Weights of a small GPT-style language model, trained from scratch on English Wikipedia.
Size: 10 layers, 2 heads of 32, MLP 256 tanh GELU, vocabulary 2048.
Architecture: rotary positions, no biases in attention or MLP, untied embeddings, attention and MLP in parallel.
Training: a variant of SOAP for these matrices, 158M tokens, 4587 steps.
Each number is 128 + 24 x the weight over its row's rms, rounded and kept within 0 to 255. Layers, rows and columns count from 0. Numbers have three digits each. The size before them is the row's rms in percent of the matrix's.

# up: layer 6 MLP up, 256x64, rms 0.222, rows 136-255, columns 0-31
# down: layer 6 MLP down (transposed), 256x64, rms 0.349, rows 136-255, columns 0-31
up136 089:154124144143093125086168133139114141102153146170159094171125180111121136129124133091185146126145
down136 087:130150125120129089104128159160122145140186157140142126134133120107098121134108131111149112116120
up137 106:177119142160147136090117114144092094113113147093167136146187125125125111117123135174118138139098
down137 095:133124160149174113110115132132152170099147153126114083108115125122126148136109140128113146145109
up138 096:120146122108129115097117128094145178111126142076126153091112153156162131126124095158103156114100
down138 112:122174133146172094163173117110099137157115116139165114153145164121113127101138181121140096138156
up139 100:139095103133088146137078110137127103104128117110116116173114094133130101140062150130180135201082
down139 128:110096133133097120138101109150111131130114088122135131125074149121138113085127111154199135137076
up140 106:130130123115132136163143091105104162141135116124119133140164172122136143095109143173163115143107
down140 101:127065089117122129124134098160106135140090148141125110119116129136168108131082156146148100179122
up141 104:122126114139133124161154101094117129094177127081097133099121103102121124149079093164100135133112
down141 106:144101141104083139147133099178126135119190135124129110078093133111145154094078105120089167102147
up142 116:088137141102122132090114108144146089107118139080120140149124162156119106112155123108093100137167
down142 080:156140135154147137165144141129114166151134123142136150120155094135146163133118150176163128134102
up143 103:141098101143121138167187087144153110179153162127129120123119154139133125125143130064145148169107
down143 104:159146096111120089106134126109144103138103087127073135073076149180120096129101147106129094146105
up144 107:112141115122136140137126132101114162132154109124096075162122156140153167126136139173156136147120
down144 101:197131092158162140103115076157129119120161082117109131143125105169152142096110135116122114145143
up145 089:140157128146143139097138141152136118126154153135148137151133097128146130095173144132117152154147
down145 086:131096122071095137190112126134127101163144103122126128136112143124123128118114142129114125125152
up146 094:119185121134163148088089135134156130111131137123152100120174183189132124131140127108140157114134
down146 078:117115145139124157136148155133153119115147130144092157142100150086147117134063128160149086139140
up147 100:113127136089143119151120140112162123157160171112097125091129133160132127123145116127130112148091
down147 107:119123130168119169130136109117121113111116132109120095156098114108103091153168138117151173119133
up148 092:101141151077122136088151138150085120152170130115141122108126137104145147143087143125134107106109
down148 092:134133097126132165099164096124100130134098111133107081168087105145073126128155109171101140140143
up149 098:103099111118101160140128138106088123103152117137105087095147157149116103144108141113168159105141
down149 095:080116133092114127103138093157129089134124129148148108109115143117103125104071122105126120115134
up150 084:097151141110154128145150124142145180139128179122139149111152157175151153119164149149160154151136
down150 094:090146133172137162093108107117160148124118144174132137151134119142156101173093149114088120106140
up151 111:110167089129119129153138103147101177157129157150114126115151098137146102164108129128099141141079
down151 128:082143150129129157132144111101154125127087190146113098139162143136132084163112089126114119164120
up152 098:122126145098135158145111129087177156127128135110144154125145123103190167137160094167143103084141
down152 130:079131118129125118114141160121137116152077138133116130158146171112138137123098145146108120134091
up153 102:120124131143092143135167116099138104084148148115123135113142127124078145154095144138132090126149
down153 108:104120128159124117093160152168151117154115108107147140114108149104169145129127109108100144166159
up154 100:107140093105163129121122090123132097150145124095097154142150147105091079093144119132047148119113
down154 077:155128139120115144139119150129117124113115144105150137143124126136150163175116155115183132089134
up155 107:137098165123104140125098130133133140100104134114152118154123129123148133139108132108185153143098
down155 095:164125119120138095124118105121101119136138144095094148088127146094123168092091145111099103116095
up156 101:128144099102083138148115123134099119101131155125148097132184123152151177153095133129143110139093
down156 108:110124152132117142120118129090128138134150111157151119131160143120121129126158124144139173111128
up157 098:096104106194140112102103155115124091148126149164111149128140162137118138081145150141103109142125
down157 095:096092132094122141143124158116136152120125094137157145144149149129144139128101144167075138127111
up158 108:109133123153113099133113148119190119159171130085106124130097106116132130184131121128118146118075
down158 111:136116081088140147105128175138117133161142098128135113156158142130116155126123112112114121121117
up159 101:094114145129116151134118121104109163139110107149089134120147133134112155121114150115151167140150
down159 091:175130078120139122179140143143129086096140152116130134155136125091130111173159122125147106133203
up160 088:096150174096101145143092127132129121102139143142109109154111129110171131107111110143127106190136
down160 091:106126134097166140115155170131100108151133104110129131108108117092141114129112159093167144114176
up161 105:100137129118129138192130120131158144108105075125086158097114118128133123177122156107145134112129
down161 109:123108104099135135126139109099173134130141109131177114164112133111098162135169141167152077119134
up162 080:116140152116141146185105143101147133152089116149124176127130120100124131121117142137159114124106
down162 086:136151117125150121116150134161131130140130118125172137153123148117099132120153119115158127118199
up163 093:133155131137156141135183152161131138115128115127160149136145126150166152142126134109102143170113
down163 074:127156141135128154129124155097121151143117093140124139133103138104164147140101167173145139104216
up164 113:096092118105096148122097134126109109134113124131145099110187124187092127140134136132109168135113
down164 114:150125133172136132101141122134154116103128100118110137147156099119120189161116136111136134166150
up165 098:141146162149152116145101101116153167126144145141136142152157096132148106157120191155136108140117
down165 082:133122144130137135122132153099167071129153108147121127121091200173105117151136114134154130119144
up166 102:077125140133145131157122103140120134177143161108125126129123150108150129144120146140109102156071
down166 127:132140069127132155108112115118137126190120143113142120124145106133134107177164131140157116120111
up167 098:097117134110066127171111137105126106114157110119141128091119176123127182102117117169131167118112
down167 088:101116126134157139121179165095146118076087114114114113118135139102155123177109107138109165160135
up168 130:146134080112132114147117166123107095153135116104124112104133115114156102141139113106114115094109
down168 088:117141137106119120106119062130113120085088118119113144146117117130098140100176126138124095146111
up169 089:089128163154124131145153118173127116114148101144147108172176115122088111142128100127112126112135
down169 095:140133086080084137130100133152119146126133117131093147077059144131164132128110145136145130138101
up170 105:146125084112140128098136124118155082102158129115105063123149145166138081147144111146082135107124
down170 081:118126150146108104091115124127086133148095120113128173137086099096124156119087135097152107164130
up171 107:105140154136131157121120120122128146140128126140133156102089156136122097112126132091126143152107
down171 100:134111113138148158084137089156138148126095121151119127139101089153139074115132137161120120144126
up172 090:151131197124116129081106102149178146088129140130120119114123142111127121155138121142104132151133
down172 110:137108168124105134083148158182123133109153104082153118134112155129105126159107109111129151105159
up173 110:085130123118174110090129121107120095126129142117136174138149150169177120136135147136136130131097
down173 095:120128100137105124102155154154141082113147091108112164117106129153160143124115135099136133163104
up174 082:127127152142132088166173143142122137128115151134107097127158144150181122129140137168162161115122
down174 089:119139109101067146103122116147143146167160109111176160133094151148135124123094108132126167099149
up175 099:122128121149102147110126138068116142164146133120136166104130115167149121087175129162137129140153
down175 079:145095147129147125168162170160144144139170127117119118136155136086134129141106130089111120114128
up176 130:120120094110130156118113160133134058120143179090116130133153160105108142163135159139091121116067
down176 129:106079167150147106101152128152134126101110148138136129081142117146173104126074122105112143172148
up177 094:147107150106100117121094123095143122115089164086115168134123134163175124152164099105127143154126
down177 107:132150143123126093109134146139131183121131118157112095147136099124160134120069130103143099146090
up178 094:134103157137172110146145156158112138158160167151138157115146152127113145127145117148120157171151
down178 089:088142105170083145117109102105136137110095117135111173126087135164137142138084124162148150138147
up179 119:089119146149101151139135146124154131140172138123115083102160151140109120125130115113169165137174
down179 132:126113134139165169150125126130141150155143172122131121124138149113087114154087159105148135085210
up180 092:150130095139151117121105145099104118141119146114148095107131150120124138064148155132105154132088
down180 085:107165111148073141154112098157177130140108130146144164110148109168133131161086133144160100101159
up181 110:136130142130125129122114136149159121098122106078090120163146164161141160128126162148160153135135
down181 100:133121149118132114094126117059105146096136147139151110115127081134102081128115084116103078133137
up182 103:135129099138118131134132125094140167160159149099095119118159126094116101101152178150146117135163
down182 111:134128142167116091087122146137168116129184108119116149096105121125149165122120126121141137151171
up183 093:120121138117110130165054086087157121104133143151154131086149122098131123092128134134168113153168
down183 094:142128127123135132186159180112148143106102134186134113136102113147114111148099129133095122110139
up184 101:128147151162100097154075110079131187142138144147127102107135148133128143097119088153153105112088
down184 099:153135117114176107136148125124116161170126137134134120135126115108098124090164112100140130125128
up185 096:152107103109103127157105170122149140100133116146137082116109141097113149159160143086136102149127
down185 089:131159139121149133095097090149097155134134113107077155109171095133101119107132145119142109139085
up186 100:128134138164108150159132129163149135121141152192182115148119117147154123119142138149105168124137
down186 083:095123125126161115111153148113144143139158096127081119138125157101125098155082132174146083112113
up187 109:136129123122145147166101156109137110107120118115091112106095129141153176129168108107155161149138
down187 107:106176158151152086160111139119132111129127152131116115096095140117120140123133150110095130155128
up188 087:138106120163162115102152124121147123121130151152100099118118101120106147140157161220130107156118
down188 085:165169135126133125140150135116130102138133104133130151139136160155102084129105116068113120085161
up189 068:099107112104107137143083139107110125155126138155148165149117141154141136125114150141115146178093
down189 075:139129132124133141121107130144145118091111111141152080099080157128155130100138127104159110062148
up190 096:134123147137110150171153118108126145085091123139093076105103127113135195135123120112152117124132
down190 113:133173143115095090127092133109147146120112117139100158117148102135126163147126110121155115105111
up191 091:098119098122144073086105108120100136144116161180162105129091150156147120143149096136096132134114
down191 098:142137124142127168156115149173118113124133143147110127134137097106126103104142120153217115172154
up192 101:106127107126169181133114158110121115121158137103123130120116141083103147122162153162140161150089
down192 090:162164119132137147115089151165171155133122107139135153115156096160119111171125128094110116105163
up193 094:112110081145139117113122101172125113136129169137164104121127120130112107125112142199136106135140
down193 088:124088121135139108137122107130143131152131132109130147182100126135095129141109074100131138124132
up194 117:084116105096150110108114125083116099121120125117095148128146125121087107094162165138093106117131
down194 086:136114128147142117132145136157114161143145146147128091137128121130175121159134099103120159123103
up195 097:101102089116116171143113135087141131126140140104125140102149131169102137141103133117186157113146
down195 085:148165131133139093138096171147130130132157087128147118134141123175131147159121184133109125102175
up196 094:130129132134114136137181161168141127116134157115109156141158117159109106121145133140136137161130
down196 096:139122140094119177117118110114101142077087117152149118170093103106159116104120113158094122142160
up197 094:123151133087134117144121170127161132136123101145111088129160121152143139181137164115141145104118
down197 094:117102145168179148149130114149121141158159115136116138135123073145116137109118074155130101123119
up198 109:086095157092112132133130152153143151135142124187138135136137138153121144101150134108161158150162
down198 099:131122104158114116110128109114120164164090109150133144083095096144109133159134139176110122126101
up199 100:092085103122161128160080114146124146121169131189111153123105159143110112136163187135115110110111
down199 115:092139096132123114158117105153081123129094088135147138124158159154059134156085151106130148107115
up200 103:113153117117130155161105116160112116132118109129085135133164105142160141158128093119118155116106
down200 098:158126156153104128095139130178159166106163109088091130117103131166104109128113134125140139117147
up201 109:126150113123099132132163096127128146180163137110154141141136103126149125142102147123131151148120
down201 112:137103092120172157134124115154158077130154117145128150158177126129136128128140120161146138115092
up202 089:118123157151122114071142144116136162122121116128123100119161125160119164127104097088121129125147
down202 084:099117127081122148118110082154121117123115138147091124157094104148148093151132145148114163107164
up203 095:134132123145163132142110124088180134133188138144104127157135117165124133144114166150139164127134
down203 091:102119124147122167137142115130132130128115118105151133144150094115101149178170150128137144133173
up204 093:166156135148126116135159168144114186119155146132093153179107129154120127115132172110130160147113
down204 086:162137106174134173126124141098157112140145099160107129106154146136124094121106109172148154150146
up205 094:124140103088135115144139177139117092113133079108152126150133086125107130097114100127108099146083
down205 088:142129149123132173126134135101161119136111134136103121118155111089118154175140115112135120122180
up206 095:102110115131147106137125138124076106119127136107086099143137083110163126113123140176104127096116
down206 093:128124101138134118121168147137128139150138143142143131082129121149128103051101135085125115157059
up207 103:091122067110141132129157178085130139137137127154152170122132144146172180168120128092147139154113
down207 114:114161096106084156107135117118120133114162110102086144119151153167136167138131132118156142119182
up208 089:205144114138128085148058154189150105172133164123142106151142137119123129124130116094139154167130
down208 103:090120146141131167121159109068160152157113116119149121152145154158110116101145091160138153098131
up209 091:119122151121099137161117159100138126098133117132104153161146123114136124081130146108140144139100
down209 106:108145123110153119107110089162109118124118148129190090111097148095148130094103164134129109158110
up210 100:174139148146086150118132177133172111122130139111133128122150104154126150161126160127195159138131
down210 096:145142095106178149117118115085094080110087096127133137141120109173114143155130127094107108146096
up211 094:146124155182118115134153123111156133114153148157168109159136133132116172133135125158104094126146
down211 079:162153171130113125123111128149094129168138121113151140143108098147135122151134134128146158120124
up212 104:136121160140087146155127153110134101070163090120154120124124094133126114159154099083139127121128
down212 115:157166147122111141168105098128133130112134108120175118173115109158153106112113083136151143140121
up213 091:151176108170113148138137123135095158153145124128124117121156122160177139171171120134106106103174
down213 078:122104131107096157123097126159154093135125123137126097127068187134120117099110144106185144166110
up214 111:141141124134084124166145129095137181133131143082169154113126119133138154118152108098129090095132
down214 157:164147140120097152150110102114102164157138109083128160129119071148130102131146111129138080083132
up215 100:091104113152176100178139124110121122134107157138143121152148117116130128145116072166137143137118
down215 103:121097134155121155162124090112144124096119134119112148162121078150121126101142114088158143082075
up216 087:163154121148140117162100135127134148098170152143122112129143132132101127149179081129105120170152
down216 082:149116147129128144139151148151096085132138100139131132189157135114100092127134159118121147095153
up217 090:146141077124165102135092117128130132105135114124121146132170127143121148138121146116062107106135
down217 071:113130168130080166144127150128106144134129080156118104090053123127154128118094127126161132170118
up218 097:138130113165164110112138129127134163109108154149131100121151145101132117145158116148136151141137
down218 086:112111155099139131133101119107121119132091111121168141104118084125119113147162116135129131119131
up219 088:122118155106164109109139107143171105099142147127129135101130195102148115110166111096105173106127
down219 095:087141148138132142095102123137109153144136132171134103095119142158140125131136126170154134115142
up220 094:080118147112116145119119127096157130111123131100076129115180153102136115159122138121122200145113
down220 092:149143144144107132138118145162102141170122156151159144127068143127091111122146125119141080105134
up221 097:088092122143105103148093096108124125087156109161128134115113119124130089079073098142158136093131
down221 094:143163106163123105122145169078146140139109107146148120111135099152132139202170152099106127122172
up222 091:154153137155097146136110118131130166138100105104215084123118091144163159121142156149143157106116
down222 091:171132150135123163146187139122111116163149099123131164156142117141119092154159130132103137144182
up223 117:116114109146183133109145098144125137106129123110133123162140171142129148113144121091178101081120
down223 126:134130151112143132110124148107081164125128190159110084131136123128129122115106169169074117165108
up224 124:170144105183105148102123096175132100080101106124119129142127139074179146126117115131114125133120
down224 101:112133111124149123138129149152117120156118181126179107109184109114126131122130139082093095098149
up225 111:116128120158117159110135105116147097087112115131140115128145127100133134101105121118153070145103
down225 106:142119141124135094127134160138130145154140145146157121130153083126116139140133159115099101087166
up226 087:131121138154141156113144203138133124126165157150125110121136147069141137157146135173145135137137
down226 091:153127111111095085140130081102126132093119128077093158162105107098106107101155108128112121118179
up227 082:078091164147157092128133124180120135147153153122118122090180159175135132141128149136117134141131
down227 087:169129140106083143136118101104168126144136110149127119148101108126104123119119072126106165116173
up228 098:113175110116163101079140122131174096154167118107112135102117122096126127105140141116097118148126
down228 073:165098137168130122139133129165123180087093124133098129139128176146149146162134102135174143117144
up229 110:132127106119140081153096157107142156119140086126120109118152101075128142110160145107098130132172
down229 085:103113162136142114123138115157124129109103185143118138129137142151169131099075085144100114112055
up230 089:141083138123121168094123147159129145131128139105144090112151136140157113132117124101090102130132
down230 083:146127083116119121139106178134109136120080120083137146089137121102123154127142145145115143125128
up231 091:125151150161156144138142117100128148123145112173167128141122175175145164119122108180122129119110
down231 093:165180166128135166142121132129108106159091135094131164145128090120159136116116140141158062142168
up232 100:126123124083068142147114145081140135144128142153115115102141151162135129126093147153116127107103
down232 089:158107167098152137162129125146161143063151168119121129125143103142137126131165076134154178129104
up233 091:156138189163117136085159135147135115130137143111120136150162197120105166122142142107117134125123
down233 106:146109181146119133153207162134116141115153142124184086106111134129078124110121139126090118099120
up234 099:152106126123063142137095153108112135099120152121117120104124127133096131100153170104166132101139
down234 111:113110112105145106122121156115155156145152135124135089059142178170109163156103175104101123126107
up235 092:130112122084169155155126107136139157120142142101102163106143129155133176148098121090145169142159
down235 100:119116161156121143135134156145151150164131100143132105147139169108136124077105145155136136121108
up236 102:099119143161134164094103155146122070112163140115090152078156124172106150100102146115132135104128
down236 127:123112110118124129101143150130148086113139104129152097132183128138121098137094170113100149140192
up237 101:107127111154157130123151178151173104128135134134099105136150104143110117107137157115143204136122
down237 100:095139172123115116120128112093132117113115149112098127078130147139161138138115129121123113154135
up238 104:149158109106136154113147126106123139077113131147138086164135139172116120105173132121142108118147
down238 091:127150084151160110157152140130157124129132101125148154123143136141129116096084145145163169126080
up239 091:098101125082167144162149110109183163129111131155101105134100164111131153116111153166131091148101
down239 105:119163096112131084137145129126138129119140110138142167172146151110119129137081122091125105045110
up240 112:109137079110129124144131136132090130086118125157100091109157109188143106143118114113101116078131
down240 087:149130155130130115108137117126151118155128145112156168149123150077132149115127112156148131187108
up241 103:161098144163084130125128194111142155098125112110137130111130166115133127107138155096145151122136
down241 097:102138129166114114120127160168141116157093096101093166100101108150115123189117117111112161122178
up242 106:141122165132117174146136148114116167144129156140162188095122163160139153124138161095169108122126
down242 132:157098157141141127078154156133089150133131129124123149129140119044128189150176140121149128139142
up243 102:145125117138115104145108111147122079103157134145108170136087167121145101139129153094177133104141
down243 095:125137147126156109095131142143134113114150119139161112146175121098088095167185140180126126110150
up244 101:102124116138135163102161172123125127064112170142160139101156162101109164125141129110134133132112
down244 119:155134189133113111153126132174080131127138163146070129109118121147132146120137132089126088134143
up245 103:154095095140101126078121145102088114102134127164118120129114137121078158120123171138140116149097
down245 125:179133138114120145135121112126129154085170143132133126157108165121066148134138097122107123111137
up246 123:158111123115147117142090136107131137136142109122146154117132138093128115073148110158082148121110
down246 097:134138124147153082093113150126094102134126108156129138072130123126103058143171134104110156111164
up247 104:165129100154100118141134152110143180141134109168179114101143102147163087082149127091153149126105
down247 103:114089103156114138121126146116129135140097144111124098166128132145113191188130128115100123112156
up248 078:129129153109143095099126151122139079112125151122131072162127096095129110119199148110160112119138
down248 100:142080133125096153151130086136126149115163132132138123167146126133135122152077119114137125113116
up249 102:108153104077130155146149104111158142136127126105125131149148183107155135160143115161139102144093
down249 128:148112123114144132146142096120117122160147115154121115117103124164106180135113129099141128174153
up250 106:163146087168146119132115147125151132137107112149127105154125078092106144120131152148136099158104
down250 103:131134142134143101140093136108122125095143167106104131100133117118145163140136101122116140136119
up251 083:091091139163131129156148159120129129121148151121143112086151117133084148131127183144122147122144
down251 096:137140112143132132115106125103130117128124126152093148111113136117177099069124119084073107127173
up252 084:082123067128132167131112133134116161123101130159100153106121162147164127135159141100164147096131
down252 091:146085139084124141121122096138145120121099132080116085153133138134131133130087109129154116172129
up253 105:087143155120124193137169100097103128110135147146095140125113156098135172151146163120142135127108
down253 154:143103116137149140160116131158154141102172132142099132152087136112101155141140126134120156149141
up254 086:149126097109137129127082139132130073139125157128092124108121123125108150151133179121127127146128
down254 079:152151155132095128122165118129116140122080133099133176191110126118149150118110130150127074116187
up255 105:067158112156129122102161118103112134112119124124105139133112096095100162115145148140131108145182
down255 081:173119164143115122149122137150134078147125131111133152136149200166137109108104094088121134100060